{
  "n_layer": 23,
  "d_model": 192,
  "n_head": 3,
  "n_kv_head": 3,
  "head_dim": 64,
  "d_mlp": 1152,
  "vocab_size": 605,
  "activation": "squared_relu",
  "norm": "rmsnorm",
  "norm_place": "pre",
  "norm_eps": 1e-05,
  "positions": "rope",
  "rope_base": 8190.0,
  "rope_fraction": 0.25,
  "qk_norm": true,
  "attn_scale": 0.158,
  "bias": "none",
  "tie_embeddings": false,
  "parallel_block": false,
  "extras": ["capped logits"],
  "init": "uniform",
  "init_std_qkv": 0.0518,
  "init_std_o": 0.0,
  "init_std_up": 0.0518,
  "init_std_down": 0.0,
  "optimizer": "adamw",
  "lr": 0.00225,
  "beta1": 0.95,
  "beta2": 0.95,
  "weight_decay": 0.026,
  "lr_head": 0.00836,
  "warmup_steps": 242,
  "schedule": "wsd",
  "decay_fraction": 0.837,
  "decay_shape": "linear",
  "final_lr_fraction": 0.0,
  "batch_tokens": 32768,
  "seq_len": 1024,
  "doc_mask": false,
  "train_tokens": 227000000,
  "steps": 6928,
  "dataset": "wikipedia_en"
}
Each number is 128 + 32 x the weight over its row's rms, rounded and kept within 0 to 255. Layers, rows and columns count from 0. The size above them is the row's rms in percent of the matrix's.

# layer 19 MLP down, 192x1152, rms 0.112, rows 57-191, columns 144-191
size [ 99 100  98  93 105 100  99  92 101 103 100 102 101 104 104 101  99 102 102 101  99 104  99 103  99 101 102  95 103  98  96 100 102  99 102 100 101  96 104 100 103 102 100  98 100 100 102 102 100  95 100  99  94 101 103  98 101 101 100 101 101 101 100 102 115 102 102  97  97 104  98 100  97 101 103  96 103 102  98  96  94 102 101 102  97 100  97 100  99  98  98 101 101 101 101 100 104 101  97 101  98  95  98 102  96  98 101 102 102 105 103 100  99 100 104 100  99  95  98  96 102  98 105  99  99 102  98 100 100 102 102 105 101  98  97]
[[113  90 160 105 162 201  99 167  97 123 141 178 121  93 143 136 124 143 163 128 166 132 143 108  98 142 106 150 102 177 182  44 121 180 139  74 102 181  91  94  79 144 185 176 137 172 147 123]
 [147 124 194 129  93 187 116 133 187 139 164  91 149  80  85 114 142 130 142 128 101  92 186 148 159 140 115 166 154 137 118 137  93 121 148 141 133 164 101 153  89 114  95 111 118 164 139 177]
 [136  97  70 146 156  88  85 127 143  70 160  23 131 112 128 119 125 124  81 107 113 140 189 104 198 120 141 156  77 167 131 128 111 170 136  61 144 112 201  58 129 119 159 251 130 121 171 105]
 [166 108 147 134 120 119  90  78 118 135 119 172 163 147 151 112 179 118 112 166 141  98  99 116 113 164  85 156 122 140 164 167  68  90 107 121 110 160 150 132 162 103  96 138  86  76  67 107]
 [102 111 162 109 165 114  46 127 125 138 129 137  81  93 103 142  89  92 100 117 154 125 108 161  86 102 101 122  83 139 118 117 176  86 155 152 147  98 145 188 198 156 183 145 173 129 154  96]
 [ 96 180 172 145  52  94 113 130 119 102  88  80 117 127 155 125 100 202 127 118 110 198 131 155 129 130  86 171 129 158 112 152 136 108  74 105 185 111 126 117 164 134 112 178 159 113  94 133]
 [133 184 100 114 119 113 112 139 120 139 129 114 117 135 106  54  92 107  99 166 170 117 105  94  77 158 173 131 123  97 164 105 143 116  72 141 102  80 142 104 149 124 113  13 172 124  98 116]
 [114 164 121 118 145 102 191 119 120 117  97  94 233 109  71 161 131 135  83 188 124 146  75 134 108 175 115 134  81 124 181 122 140 100 118 144 143 117 138 119 140 171 112 181 145 118 138 147]
 [129  49 127 158 102  85 117 116 144  62 102 155 143 117 144 119 127  42 112 121 133 143 101  67 124 137 146 148  48 130 119 136 116 151 115  87  75  69 158 118 113 138 162 107 141 105 173 118]
 [141 101 104 147 130 121 112 120  87 107  81 102  99 118 126  94 146  97 149 140  81 109 169 140 112  57 148 105 177 178 124 148 127 168  93 102 123 190 118 169  93 153 106 134 133 195 130 123]
 [123 113 169 145 154 143 172 103  98 122 140  70 164 174 174 124 117 161 147 148 135 144 116 102 197 152 162  84 106 121 135 172 116  50 157 148 138 119 137 134  79 141 136  97 174 122 113 100]
 [ 96 174  79 147  96 208 115 152 144 183 145 182 197  57 158 139 137 135 175 139 128 105 107  47  65 118 128 148  91 119 216 137  96 107  55 177 110 165 101 133 142 156 129 127 116 144 134 154]
 [153 155 126  89 114  90 123 185  98 121  88 125 131 133 121 129 140 132 116  89 134 159  78 156 107 151 127 103  83 182 124 168 119 146 131 126 133 135 105  60 143 153 122 157 106  97  81  95]
 [133  92 173 135  58 132  93 148  91 112 160 112 125 129  55 150 120  95  60 119  63 129 169 173 159 130 135 197 137 188 143 150 155  91 116 112 133 100 178  90 120 107 178  88  99 124 179 121]
 [147 135 158 166  76 115 103 173 166  97  80 109 178 143 129 140 111  83 186 169 161  74  65 165  87 199  61 132  60 117 152 100 192 138 148 128  97 116  95  64  81 118 105 178  73  66 105  62]
 [ 54 120 131 181 129  97 128 112 162 148 100 132 173 101 120 128 124 175  78 163 122 147 157 204 170  82 155  87 159 188 145 136 235 136 135  73 158 156 112 112 117 141 131 118 178  72 160 135]
 [ 65 150 107 120 181 201 150 161  89 126 121 187 122 157 126  81 103 157 139 108 138 143  99 151 116 150 137 126 105  71 157 136  94 166 197 104 119 139 113 128  74  75  55 125 180 119 124 106]
 [155 158 128  90 143  83 111 178 172 150 163 112  75 159  82 101 138 206 127 103 139 180 107 161 115  71 146 126 120 135 156 120 115 177 110 145 171 121 119 156 101  99 110  96 163 161 117 110]
 [142 121 148 146 100 115 140 156 176 145 158 124  90 128 133 103 126 186 217 134  93 116  42 119 167 154 130  95  87 106 133 104 127  76 113 160 117 189  55  78 155 140 114 186  98 156 134 124]
 [ 82 137 108 147 153 111  96  90  77 135 121  72 214 164 135 169 123 134 114  95 173 140 137  99 124  94 157 130 159 117 149 159 138 109 109 109 115 144 128 150 138 155 116 176 105 104 130 181]
 [154 152 146 127  82 136 123 151 210 161 151 123  58  99 154 116 135 106 147  86 153 111 137 115 110 149  99 121 115 108 143 149 189 164 140 137 111 119 133 162  98 104  89 112 143 117  79 162]
 [157  97 116  99 186  77 196 125 130 124 169 164 123 174 133  70 100 125  86  75 126 159 160 120 149 107 127 102 145 123 114 102 145 100 118  57 125 145 181 175 170  54 178 113 141 145  95 175]
 [105 191 187 115 109 146  99 111 107 139 101  92  55 152 139  80 124 133  98 153 118 152 165  90 136  93  88  74 127 127  67 107 130 158  88 121 120 136 187 117 164 134 170 159 131 137 137 213]
 [203 169 102 103 124 120  72 144 145 167 138 113 135 203 129 149 141 140  95 117 161 177  79 111 130 148 131  65  10 139 127 116 163 138 202 112 170 143 106 126 165 164 155 219  95 154 142 116]
 [ 62 155 149 173 116 137 104 117 114 169 132  60 148 108 165 132 139 114 140 108 125 107 109 131 144 148 152 109 128 154 180 149  78 175 177 157 127 132 141 121  62 172  71 124 145 107 118 149]
 [102 136 114 138 132 148 116  73 166 129 152 168 171 130  89 134 127 168  93 163 112  67  93 129 215 143 188 115  58  94 169 119 122  93  99 124 121 136 129 163 112  95 138 157 139 127 147 143]
 [156 135 121 159 174  76  94 102 140 148  94  97 140 143 149 123 143 126 107 144 100 158 173 145 108  96 179 173  90 140  59 117  77 128 125  95 159 126 106 151 144 157 156 109 138 106 148 146]
 [101  99 145 146 155  72 195 113 184 195 131 132 125  98 126 145 131 111 123 102  32 136 112  97 133 114 112 174 150 210 149  91 134 132  63 101 112 200 138 155 137 110 138  88 116 113 154 134]
 [146 101 116 152  76 143 169 118 112  98 138 255 112  75 118  91 125 124 130 144 127  92 146 103 143 140 142 152 131 111 132 162  81 123 150 126 164 102 119 116 160  82 113 144 146 125 129 114]
 [ 72 118 117 146 118 156 183 109 170 152 115 122 103  75 118 137 125 144 100  79  53  55 156 104  33  84  21 116  91 169  85 148 160 108 115 165 159  97  89 105 148 160 234 158 117 145 175 153]
 [140 131 157  92 142 158  95  91 121 120  82  47 135 122 132 107 130 162 143 144 101 105  73 123  78 164 149 129 118 146 120 111 150  92 107 109  70 228 139 171 131 162  59 125 140 102 106 205]
 [155 207 157  89 161 166 144 159 146 125 165 173 151 126 139  61 167 109 161 153 131 163 135  94 179 102 101 145 172  95  73 126  94  68 146 102 107 102 136 199  58 109 108 111 147 165 175 107]
 [101  80 123 129  75  65 141 140 186 160  60 131 178 113  70  53 110  70 123 153 121 159 158 161  88  79 130 138 106 105 140 139 164 139 171 170 152 163 148 135 158  89 171 116 151 177  93 187]
 [ 86  75 103 144 123 185 107 192 155  72  91 125  74 121 197 112  55 131  97 178 101 147 127 136  81 123 150 147 142 158 166 112 140 111 115 153  97  93 122 152  79 146 163 120 112  97  72 112]
 [125 107 174 140  78 172  84 140 123  94 218 150 149 139 130 103 149 142 143 113 111 205 155 108 116 178  73 165 125 142 165  97 144  81 162 120 139 121 179 141 150 135 140 152 151 194 153 104]
 [ 64 155 137 130 124 123 140 177  59 114 103 146 123 113 132 192 132 130 202  95 142 116  92 174 168 108 147  92  79 164  84 144 132 139 157 123 127  81 150  89  90 136  72 112 132 139  46 138]
 [153 138 165 115 152 171 125 115 127 121 177 149 127  97 142 131 170 136 103 150 161 133 210 180 104 150 123  94 182 146 118 121 147 140 152 101 204 184 135  80 171  76 168 170  88 100 125  91]
 [117 107  76 172 162 161 150 150 150 123 138 151  84 168  88 126 185 146  90  73 189 104 171 159 163 105 177 109  88 108 120 128 137 137 150 162  94 168  81 186 112 141  62  92 178 149 109  65]
 [ 69 159 150 150 120 141 128 125 111 127 131 183 141 105 144 133 104 177 125 160  68 141 138 173 150 101  84 181 113 110 102 118 139 156 117 136 171 104 150 136  65  89 127 114  75  91 130 135]
 [224  88 130  99 108 133 141  42 151 126  89 140  90  80 143 100 139 114  97 109 127  68 211 125 142 144  74 147 120 114 150 121 137 168 110 103 152 163 143  75 109 165 129 219 119 108 182 114]
 [ 80 103 119 174 142 189  69 148  53  86 173 114 114  67 156 127 165 130 161  75 175 149  94 155  96  90 142 180 148 173 174 160 103 165 101 189 164 195 180 140 110 157 183 108 145 197  97 117]
 [135 142  52 153  97 120  95 151 158 145 156 129 155 136 103 133 126 135 180 119 187 115 110 140 129  45 163 158  71 109  65 163 187  95 177 108  93 149 167  99 164 163 116  57 178 189 138 135]
 [164  59 132 110  98 132  70 117 165 137  82 156 107 165 145 148 164 124  96 138 159 113 115 113 112 126 128 126 172 119 125  85 140 171 113 160  77 152  97 141 121 177 176 175 101 154 159 131]
 [148 187 140 182 163 142  97 110  77 125 124 139  73 113 136 165  88 114 166 113 156 140 119 113 123 176 167  58 132 102 191  79 121 126 117 154  88 126  77 140 134 119 133 136 146 140 112  68]
 [ 70  89 108 116 154 140  95 166 126 188 129 117 117 192  85 126  81 118 160  97 112 129 143  88 101  95 119 120 108 121 112 107 178 102 166 142 129 125 128 126 144 177 147  70 153 174 104 190]
 [110 127 179 131 117 189  99 130 128  81 151  96 148 118 198 114 113 168 119 158 103  38 118 159 115 116 141 121 146 158 138 122 122 185 148 136 126 149 122  91  74 141  63 125 106 107 152 131]
 [118 114 132 133  85 141 185 104 154 139 132 177 124 148 129 188 129  91  98  86 117 120 209 145 103 162  97 148  91 125 143 135  81 169 162 121 121 118 162 124  73 149 101 180 171 173 135  88]
 [161 154  95 101 143 123  93 152  65 134 162 132 120 107 111 128 113 107  89 166 201  91 147 139 107 138 182 119 136 128 121 134 124  87 110  93 142 130 128 117 155  87 126 107 159 153 163 149]
 [131 165 123 203 130 122 100 196 115 152 107 135 112  97 139 110  77 120 100 185 147 198 152 129 121 128 121 115 100 178 134 121 128 163 122 170 212  65 106  85 106 138 142 127 122 101 115  97]
 [ 93  87 130 171  71  52 151 155 176 118  94  75 142  72  75 142  91 129  99 103 166 129 213 119 107 180 105 121  99 113 104 118 156 116  85 160 172 133  77  85 101 133 129 128 138 149 100 129]
 [ 85 138 116  64 116 208 101  82 102 150  29 156 163  93 132 194 117 114  99 122 109 125 149 159 174 149 108 116 148  71 151 140  69 135  64  58  69 107 106  76 163 136 108 129 177 119 134 129]
 [101 131 186 170 209 162  97 144 108 106 126 107 102  86 153  66 117 117 139 147  94 134 126  85 148 147 172 116 145 122 215 183 124 112 110 125 182 164 152 174 151 157 132 109 125  95 123 139]
 [142 130 141 155  96 145 106 150  86 167  27 194  89 142 133 110  98 178 143 146 104 137 201 153 137 113 128 151 118  73 133  41 135 156  99 102 145  82 143 122 165  93  76 136 105 158 105 130]
 [113 131  92 113 125 135 104 213 105  90 107 129 152 154 147 122 131  74  97 151 113 162 120 111 172 106 193 112 154 107 212 183 138 109 150 125  96 111  87 143 121 163 117 199 169 163  68 107]
 [106 105 113  96 120 138 133 115 187 107 137 124 151 116 146 102 148 103 135 141 142 101 126  95  72 121 166 180 177 132 174 160 123 121 117 141 142  76 142 102  52 110 165 183 150 178  65 165]
 [159 116 111 153  92 126 136 107 101 165 150  79  89 108  95 114  67 104 137 113 121 150 101 157 142 121 148 117 156 135  94 119 120 128 106 170 139 139 135 138 154 113 112 194 131 115  88 125]
 [167  76  89  90 116 140 128 149 147 129 117 129 116 134 134 137 140 109 188 136 140 127 203  88 119 119 142  97 220 137  80  81 130 140 124 160 124 126 149 163 124 122 119 138  77 155  62 171]
 [ 92  69 165 158 160  98 132 102 133 106  58 103  92 173 168  99  94 130  66  92 134 137 132 144 170 158 134 112 157 106 110 112 143 144 156 175 116 167 127 140  61 119  93 107 142  99 119 109]
 [146 191 142 119 113 140 163 146  90 127 141 179 132 149 143 147 169 194 154 148 102  97  47 154 162 140 115 118  90 182 139 186  98 147 104  96 160  96  98 118 123 196 125 164 158 150 133 127]
 [176 129 163 148 117 170 188 166 120 153  87 159 164  97  92  91 116 159 127  91 142 118 153 187 140 145 150 102 172 114 168  91 104 101 191  67 122  93 119 118  85 158 107  94 169  67 143 195]
 [ 77 181 181 124 103 157 175 147 125 135 128 103 178 171 125 169 112 110 126 114  88 126 150 126 157 181 191  79  81  73 142 145 125  94 113 112 152 119 130  60 158 138 121 135 152 131 136  40]
 [130  91 130 108 100  99 105  75  97 209 159 126 136 157 131 139 106 159 131 106 101 186 107 154 243 128  76 124 133 136 170 159 139 127 115 121 104 137  64 126 102 148 126 138 100 158 127  64]
 [126 124 119 185 162 151 171 112 136 100 176  45 177 122 118 146 185 112 183 106 209 164 140 114 115 114  97 160 163 138 130 114 150 138 154  46  86  85 100 112  82  92  73 101 122 113 143 130]
 [146 113 204 175 129 118 162 161  92 112 114 145 157 173  92  58 143 104 103  81 108 150 157 146 198 116 177  92 139  86 169 111 110  89 154  95 163 159 146 114 126 180 145 150 116 153  33 136]
 [124 152  99  32 190 106 150 130 130 178  79 122  93  77  36 171 138 119 158 160 138 139 124  85 136 114  97 106 102 148 122 109 140 113  89 105 132 154  81 134 157 141 135  92 137 159 162 180]
 [ 71 162 190 140 119 113 136 149 163 130 174 166 157 210 152 114 173  99 172 124  61  75 106 179 115 115 137 128 123 102 138 101 188 106 102 137 133 138 137 147 179  73 163  91 144 196  92 151]
 [158 117 163  96 160 125 227 109 163 136 124  30 157  60 112 149 202 110  59 122 160 102 126 204 154  97 159 106 109  81 155 111  93 182 112 105 102 108 101 141 114 108  75 131 118  72 124 151]
 [136 125 138 109 147 149 141 128 137 119  89 133 201 126 105 160 139  84 108 176 175 142 157 139 143  92  78 137 119  71  93 123 159  92 144 198  91  45  90 119 111 110 105  77  87 176 127 141]
 [130 127  83  75 140 146  97 200 151 153 116 145 132  71 126 207 156 101  83 123 110 176  78 136 164  92 148  99 104 138 161 106  92 107 116 130  96 131 142 138 143 104 205  98 142 159 115 192]
 [102 113 147 143  76 131 104 109  66 110 107 100  91 134 130 127 146 113 181 107 118 129 168 196 164 189 157 103 147  92 101 119  20  73  79 163 147 142 142 102 161 139 154 136 144 106 106 169]
 [143 201 132 128 104 146 180 125  91 169 182 121 151 102 188 107 161 106 182  85 187 117 202 184 100 108 121 110 163 100 150 123  99 165  92 183 160 141  80 125 140 111 134 174 130 104  95 167]
 [141 101 153 109  83 140 134 124 159  88  75 136 114 153 128 116 140 101 107  90 116 168 140 176 108 208 175 109  93  90 128 145 105 146 170 147  47  92 127 183 185 139 153 104 106 130  47  81]
 [120 138  54 119 156 150 126 165 183  55 152 157 133 132 105  95 157 108 135 145 120 139 178  87 109 149 128 130 120 122  86  75 156  89 105 129 137  96  90  79 149 153 105 174  90 167 178  93]
 [192 112  77 126 144 158 152 135 105 114 117 131 153 144 133 128  73 207  79 127 137 174 155 247 148 154 100 147 100 152 136 123 169 194 122 177 159 154 146 153 135 150 159 182 157 142 118  96]
 [115 159 147 167 138 134 152  77  99  99 140 136 174 137 150 178 134 140 163 127 161  52 131 168 129 184 157 149 134  93 179 123  98 128 127 159  90 169 171 114 141  66 159 100  77  51 104 166]
 [ 97 135 138 140 140 154  85 134  93 116 136 106 148 101 131  73 108 132  94 178 140 154 139 123 183 145 148  96 139  70 158  99 106 105 132 158 136 116 105 106 126 180 114 160  90 154 195 129]
 [162 137 112 110 109 210  90 106 178 149 126 108 182  79 120 153 184 159  95 140 133  46 188  86 124 156 127 135 121 161 200 186 135 162 100 140 182 162 156  77 131 117 108 177  60  32 125 126]
 [108 131 162 176  96 143  86 178 144 163 158 172  79 100 122 127 134 166 133 123  83 141 137 124 136 148  95 165 111 102  97 148 138 179 107 141 114  94 124 143  93 159 136 156 153 112 144 161]
 [170 142  90 117 149 163 113 150 114 138  53 169 120 160 108 187 146 134 129 113 119 108 133 141 144 115 119 107 139 127 146 148  75 121 120 179 121 159 151  89 129 107 132  81 123 172 189 153]
 [147 127 160 136  90 151 126 120 127 190 137 141 137 154 150 130 182 130 105 156 166 113 171 164  80  98 123  52 123  70 190  70  95 128  92  81 110  75  47 161 160 156  77  79  87  88 100 119]
 [ 54  65 147 134 124 140 125 176  65 133 128 153 127 131 113  88 111 139 128 111 150 106  90  93 160  96  86 178 111 115 185 145 167 146 120 127 181  97 116 134 132 119 133  85 136  66 130  89]
 [187 104  94  99 159 165 169 126 146 139 192 116 152 144  87 113 167 184 172 155 152 107  69  80 163 133 123 147 113 175  82 126 105 125 101 102 187 137 164 101 112 155  89 123 155 181 233 147]
 [118 137 123 177 141 142 171 152  79 112 164  81  53 131 115 125 161 122 145 182 149 114 204 103 191  71 133 157  93 140 161 110  77 124  73 134 104 118 126 136 114 154 154  99 146 106  81 117]
 [138 120 118 144 187 134 131 126  81  95 192 130 121 140  98  97 174 172 144 116 129 159 185 134 184 150  87 128  97 110 163 116 101  84  70  64  95 183 141 126 214 130 130 171 132 173 142 161]
 [ 83 134 186 111 120 162 148 160 134 147 156 105 112 163 118 170  68  72 146 156 130 158 168  95 167 135 137 126 139 174 126 154 168  86 134 141 117 213 125 161 114 106 131  94 150  80 131 207]
 [129  68  60 131  70 117  79 149 135 183  81  97 141 152 108 160 166  80 166 101 151 139 135  92 123  53 170 120 138 186  94 103 134 153 114 193 105 137 145  97  84  80 132 115 102  98 122  84]
 [128  79  86 132 151 129 113  79  89 116 104 136 155  97 123 160 170 101  98 124 160 113 137  85 194 186 119 114 140 119 155 122 175 119 147 114 163 144 100 186  99 170 103 177 145 115 147 134]
 [152 153 116 193  76 133 132 130 147 127 132 110 137 103 187 137 101 158 170  99 158 141 153 135 162  64 141 136 155 119 120 121 114 156 177 135  78  65 152  74 147 118 120 115  76 106 147  97]
 [160 114 165 120 104 152  89 151 149 129 141  97 166 125 153 161 148 119 100 123 131 161 129 133 184  65 132 102  99 153 158 111 102 131 120  89 151 136  98 136 150 138 131 141 126 117  74 137]
 [202 121  81 133 124  90 123 135  54 122 151 109  95  89 134 199 134 151 113 144 154 123 156 169 157  49 155 144 150 149 110 128 102 159  77 126 169 100 140  78 175 100 175 155 158 132  79  77]
 [108 105 104 100  91 111 118  64 142 157 122  64 182  65  59 165 140 115 118 104 183 175 164 138 154 149 140  85 129 135 171 137  60  96  72 110 114  95  78 126  50 123 125 142 168 149 119 194]
 [113 163 109  88 189 100 152 124  98 200 136  79 159  91 159 214 112 171 171 103 100 118 119 127  89 133 131 144 130  77 185 136 119 136 104 101 155 123 143 144 161 215  82 140 103 164 109 118]
 [122 166  77  83 168 102 152 169 204 133 115 136 174 169 102 136 115 157 114 132  82  98 140 137  92 140 159 138 120 137 100 130 123 118 148  94 136 147  86 131 121 109 103 112 130 156  82 131]
 [161 170 150 126  54 149 151 150  81  94  30 131 112 139 116 144 154 134 129 151 147 153 137 138 131 128  96  97 151 118 102  89  55 153 149 124 110 189  97 137 127 136 165 168 116 167 110 189]
 [140 118 117 141 149 145 181 123 144 143 159 147 123  61 180 179 136 205 134 128 173 183 147 120 135 128 121 129  77 146 127 137 104  99 110  93 146 181  99 141 156 109 114 170 139 165 187 102]
 [135 176 128  91 123  74 191 144 127  55 164 211 129 234 121 153 104  86 197  87 112 133 129 120 133 110 150 102 119 123 127 139 176  76 117 143 194  95 171 112  83 129 227 101 112  98 113 185]
 [170 140 194 157 125 166 161  85 109 163 205  65 128 123  88 129 136 179  69 180  95 118 110  98 116 151 178 158  62  67 195 109  99 149 140 131 119 160 111 158 141 129 114 172 153 128 174 120]
 [127 120 115 122 173  93  93 141 152 126  96 109 146 105 128 127 154  96 115 177 126 179  97 171 120  94 184 140 147 139 169 100 146 119 134 180 137 143  90  84 159 135 126 114 158 156  64  64]
 [136 107 157 106  77 160 130 101 146 129 114 157 150 116 134  69 126 136 164 204  76 178 150 151 135 126  87  25 114 147 103  80 118 124 124 131 132 151 123 111  83 105 114 137 163 123 127 147]
 [141  81 112  83 189 151 127 128  36 149  83 157 148 152 142 159 165 136 141 127  92 149 149  94 136 113 124 125 177 156 181 186  90 148  93 114 117 155 193 103 122 115  91 137  66 114  99 164]
 [161 172  91 135 125 164 182 121  50 108 178  81 112  85 154  70  49 139 191 165 140 141 119 163 183 140 153 116 121 177 251 162 142 106  84 173 100 192 154  81 142 137 119 125 163  96 152 171]
 [198 134  92 130 151  86 105 161  88 188 163 132 116 117 130 103 112 122 117  96  57 156  85 112 145  92 143  72 137 122 119 170 163 152 165 158 110 180  90 153 133 125 152  89 158 126 108 169]
 [103 119 156 174 171 128 171 153 128 104 146 134 122 129 128 160 144  80 141 145  90 105 113  72 143 127 116 134 183 121 117 100 185 123  86 124 161 170 126 152 138 176 162 105  86  88 115 169]
 [142 185  97 124 179  97 152 143  68 165 135 136 116 153 131 169 101 112  99 111 159 198 198  59 149 135  65 129 153 119 158 195 168  67 141 170  60 104 113  91 112 112  99 177 145 147 105 163]
 [254 117 193 150  97 141  85 126 169 140 139 128  96 136 135 126 122 126 113 132 169 180  90 135 177 172  75  97 142 121 187 107 161 164 108 108  79 157 141 153  97 146 127 197 109 111  90  40]
 [ 81 141  71 165 109 144 115  56  86 110 127 119 131 169 144 167  82 129  80 149 142 126 200 126 160 122 121 115 116 133 172 131 162 109 167 127 170  82  95  93 107  66 159 160 102 130 104 145]
 [152 156 154 100 104 155  93 155 126 112 107 182  83 124 117 160 126 198 189 138 175 198 156 166 130 123 120 150 134 183 144  75 157 137 107 153 123 106 178 130 121 172 183  67 135 130 112 131]
 [173  92 114  85  52  92 152 140 126 160  78 144 141 109 130  79 174 127 123  84 142 180  64 156 168 154 141 132 186 125 159 159  98 126  98 176 126 141 143  81 114 209 150 161 157 160 186 154]
 [159 139 103 152 104 138  71 107 132 136 157 121 141 148 126 126 128 175 139 157 173 180 161 137 145  96 172 111 123 185  95  78 145  91 164 165 122 120 149 116 131 191 151 192 191 145 176 152]
 [147 129 129 147 196 140 105 153  68 100 131 152 147 127 115 134 102  84 112 162 149 134  93 158 155  78 130  77 109 103 171 134 191 132 123 135 105 111 111 121 137 137 195 108 209  90 181 148]
 [ 78 188 123 163  88 122 130 184  95  93 138  74 140 162 160 122 100 102  98 135 152 125 117  93 115 106 159  84 141 143 152 179 112 158 146  93  67  98 153  85 205 153  96 118 116 202 189 130]
 [150  93 137 103  63 101 128 124 156 123 145  81  79  69 119 153 114 115 111 147 144 101 121 104 145 175 148 116  29 125  52 160 137 108 144 176  50 135 101 137 195 207 122 100 103 112 133 180]
 [162 119  72 166 121 129 102 140 196 124 128 105  84 169 143 142 164 147 138 135 126  70 140  89 198  97 148 113 117 107 128  94  75 135  87 109 147 151 134 115 106 107 117 187 120 173  86 150]
 [ 88  60 109 172 141 206  56 163 113 136 132 122 116 161 145  88 104 100 129  93 114 136 145 133 111  96 162 166 131 182 121 143  88 145 126 127 122 116 103 169  97 148 126 212 168 100 121 152]
 [ 61 120 143  90  97 143 105  92 137 118 135 103  94 188  94 152 141 108 106 115 159  95 124 150 106 127 152 125 192  91 129 126  61 103 159  92 106 207  81 108  60 167  94 143 135 195 161 158]
 [108 130 109 105 137 158 156 139  91 130 138 156 183  87 131 185 162 109 123 183 163 102 144 107 158  73 145 142 129 147  70 123 155 132 173  74  70 138 119 124 100 109  93 168 115 166 157 144]
 [ 97  96 142  75 124 125 159  82 130 106  58  94 155  89 108 106 161  97 170 136 131 127  94 140 120 149 119  95  55 100 113 175  86 170  78 181 148  88 125  84 106 134 135 103 128 140  98  42]
 [159 114  67 143 136 138 101  78  78  75 112 164 128  88 118 133  77 179 172 113 116 153 167  86 100 133 121 126 116 149 176 160  97  94 160 114  85 116 127 143 153 174 153  98 160 143 187 146]
 [157  99 116  93 144  99 189 148 130 183 141 119 152 108  68 102 134  93  52 110  87 179 133 199 100 120 113 186 139 157 193 102 133 104 152 106 133  88 105 126 172 105 129 100 136 137  48  97]
 [ 55 131  51 106 112 143 135 168  76  46  55 147 125 179 102 158 116  92 147 146  97 150 169 115 140 127 103 132 113 118 163 131 137 107 140  97  80 136 104 162 157 163 160 121 155 113 127  96]
 [158 142 114 120 107  69  91  52 116 122 140 132 141 169 110 153 192 126 111 150 137 134 107 108 186 166 130 143 155  98 151 147 131 134  98 139 133 136 138  96 160 167 143 104 153 118 149 157]
 [141 172  85 129 163 138  98  86 109 123 107 103  80 161  63  77 121 124 174 128 141 122 122 151 118 105  73 127 110 113 136 148 181 149 162 163  86 135 121 122 135  94 197 138 160 201 162 182]
 [108 156  81 106  96 150  93 107 169 137 176 105 174 178 124 123 181  84 129 127  87 153  91 118 135 130  94 137  88 125  84 161 113 140 104 149 101 140  53  80 118 113 127 124 152 149 115 174]
 [144 129  89 146 188 220 113 134 147 225 111 139 167 136 114 121 100 145 116 151 111 121 122 130 129  98 130 118 132 145 111 123 169 116 161 123 117 218 142 162 156 113 118 159 131 116 178 113]
 [119 103  87 118 103  91 111 151 135 149 119 126 130 150 165 112  60 108 144 162 173 119  97 111 114 101  94 100 126 160 120 139  84 105 134 198 128 141 150 106  83 116  92 114  99 120 114  92]
 [ 98 182 155 109 137  89 159 141 134 184 111 114 150 178  74 169 181 138 104 175 121 105 171 123  39 119 108 125  79 131 170 132 100  59 122 160 145  86  68 115 101 121  88  95  61 106 140 151]
 [146 137  82 131 108 107  94  83 118  90 151 105  79 173 159 142 119 138 128 173 146  78 111 169 171 197 149 129 101 123 113 194 137 203 106 151  97 115 107 188 115 115 173 134 177 105 116 112]
 [150 105 195 163 106 133 144 115 138  91 182 163 126 131 184 124 148 178  59 100  83 226  75 116 177  98 101 139  63 104 182 157 144 160 140 100 188 133 129  94 126 145 109 108  78 171 108  87]
 [174 158 176 125 171 139 141 150  61 136 129 131 187 134 124 158 139 161  77 117 147 156  75  80  88 155 143 120  89 139 101 123 119 154  86  57 107 157  64 134 163  99 108 152 113 124 142  93]
 [ 76 111 118 172 124 118 116 132 155 113 188 106 119 119 150 185 111 121 110 121 170 144 147 104 147 103 139 117 161 132 119  92 130  95 165 103 141 152 119  81 117 148 140 118 111 129 100 155]
 [131 157 174 141 151 113 108 105 126 162  96 176  94 128 139 162 217 162 131  84 132 115 146 100 107 131  88 139 129 147 171  71 153 139 160 115 141 110 125 159 131 136 171 148 133 123 138 106]
 [ 68 141 135  87 179 162  67 138 134 116 132 102 161 141 113 169 145 156 164 136 209  98 142 156 143 153 129 135 100 135 181 127 146 104 160 176 150 110 157  67 148  87 143  75 144 183  69 170]
 [ 71 169 177 157 147 141 105 154 176 180 132 127 157 163 121 116  95 121  26 151  98 165 133 138 164 145 107 125  88 118 111 116 149 157 122 117 176  79  88 188 117 104 168 158 168 106 103 115]
 [112 129 209 119 176  44  36 148 177 130 206 129 145 155  94  84 170 135 164 150 145 142 140 207 130 111 111 110 111 149 167 120 103 139 147 101 150 139  77  78 116 105 130 106 143 255 121 186]
 [137 126 172 111 162 110 159 134 171 177  96 167 100 196 109  96 103  97 129 154 149 119 168 168 172 157 156 144 114 105 100  75  91 115 106 123 181 125 145 127 106 151 109 103 142 183 201 110]]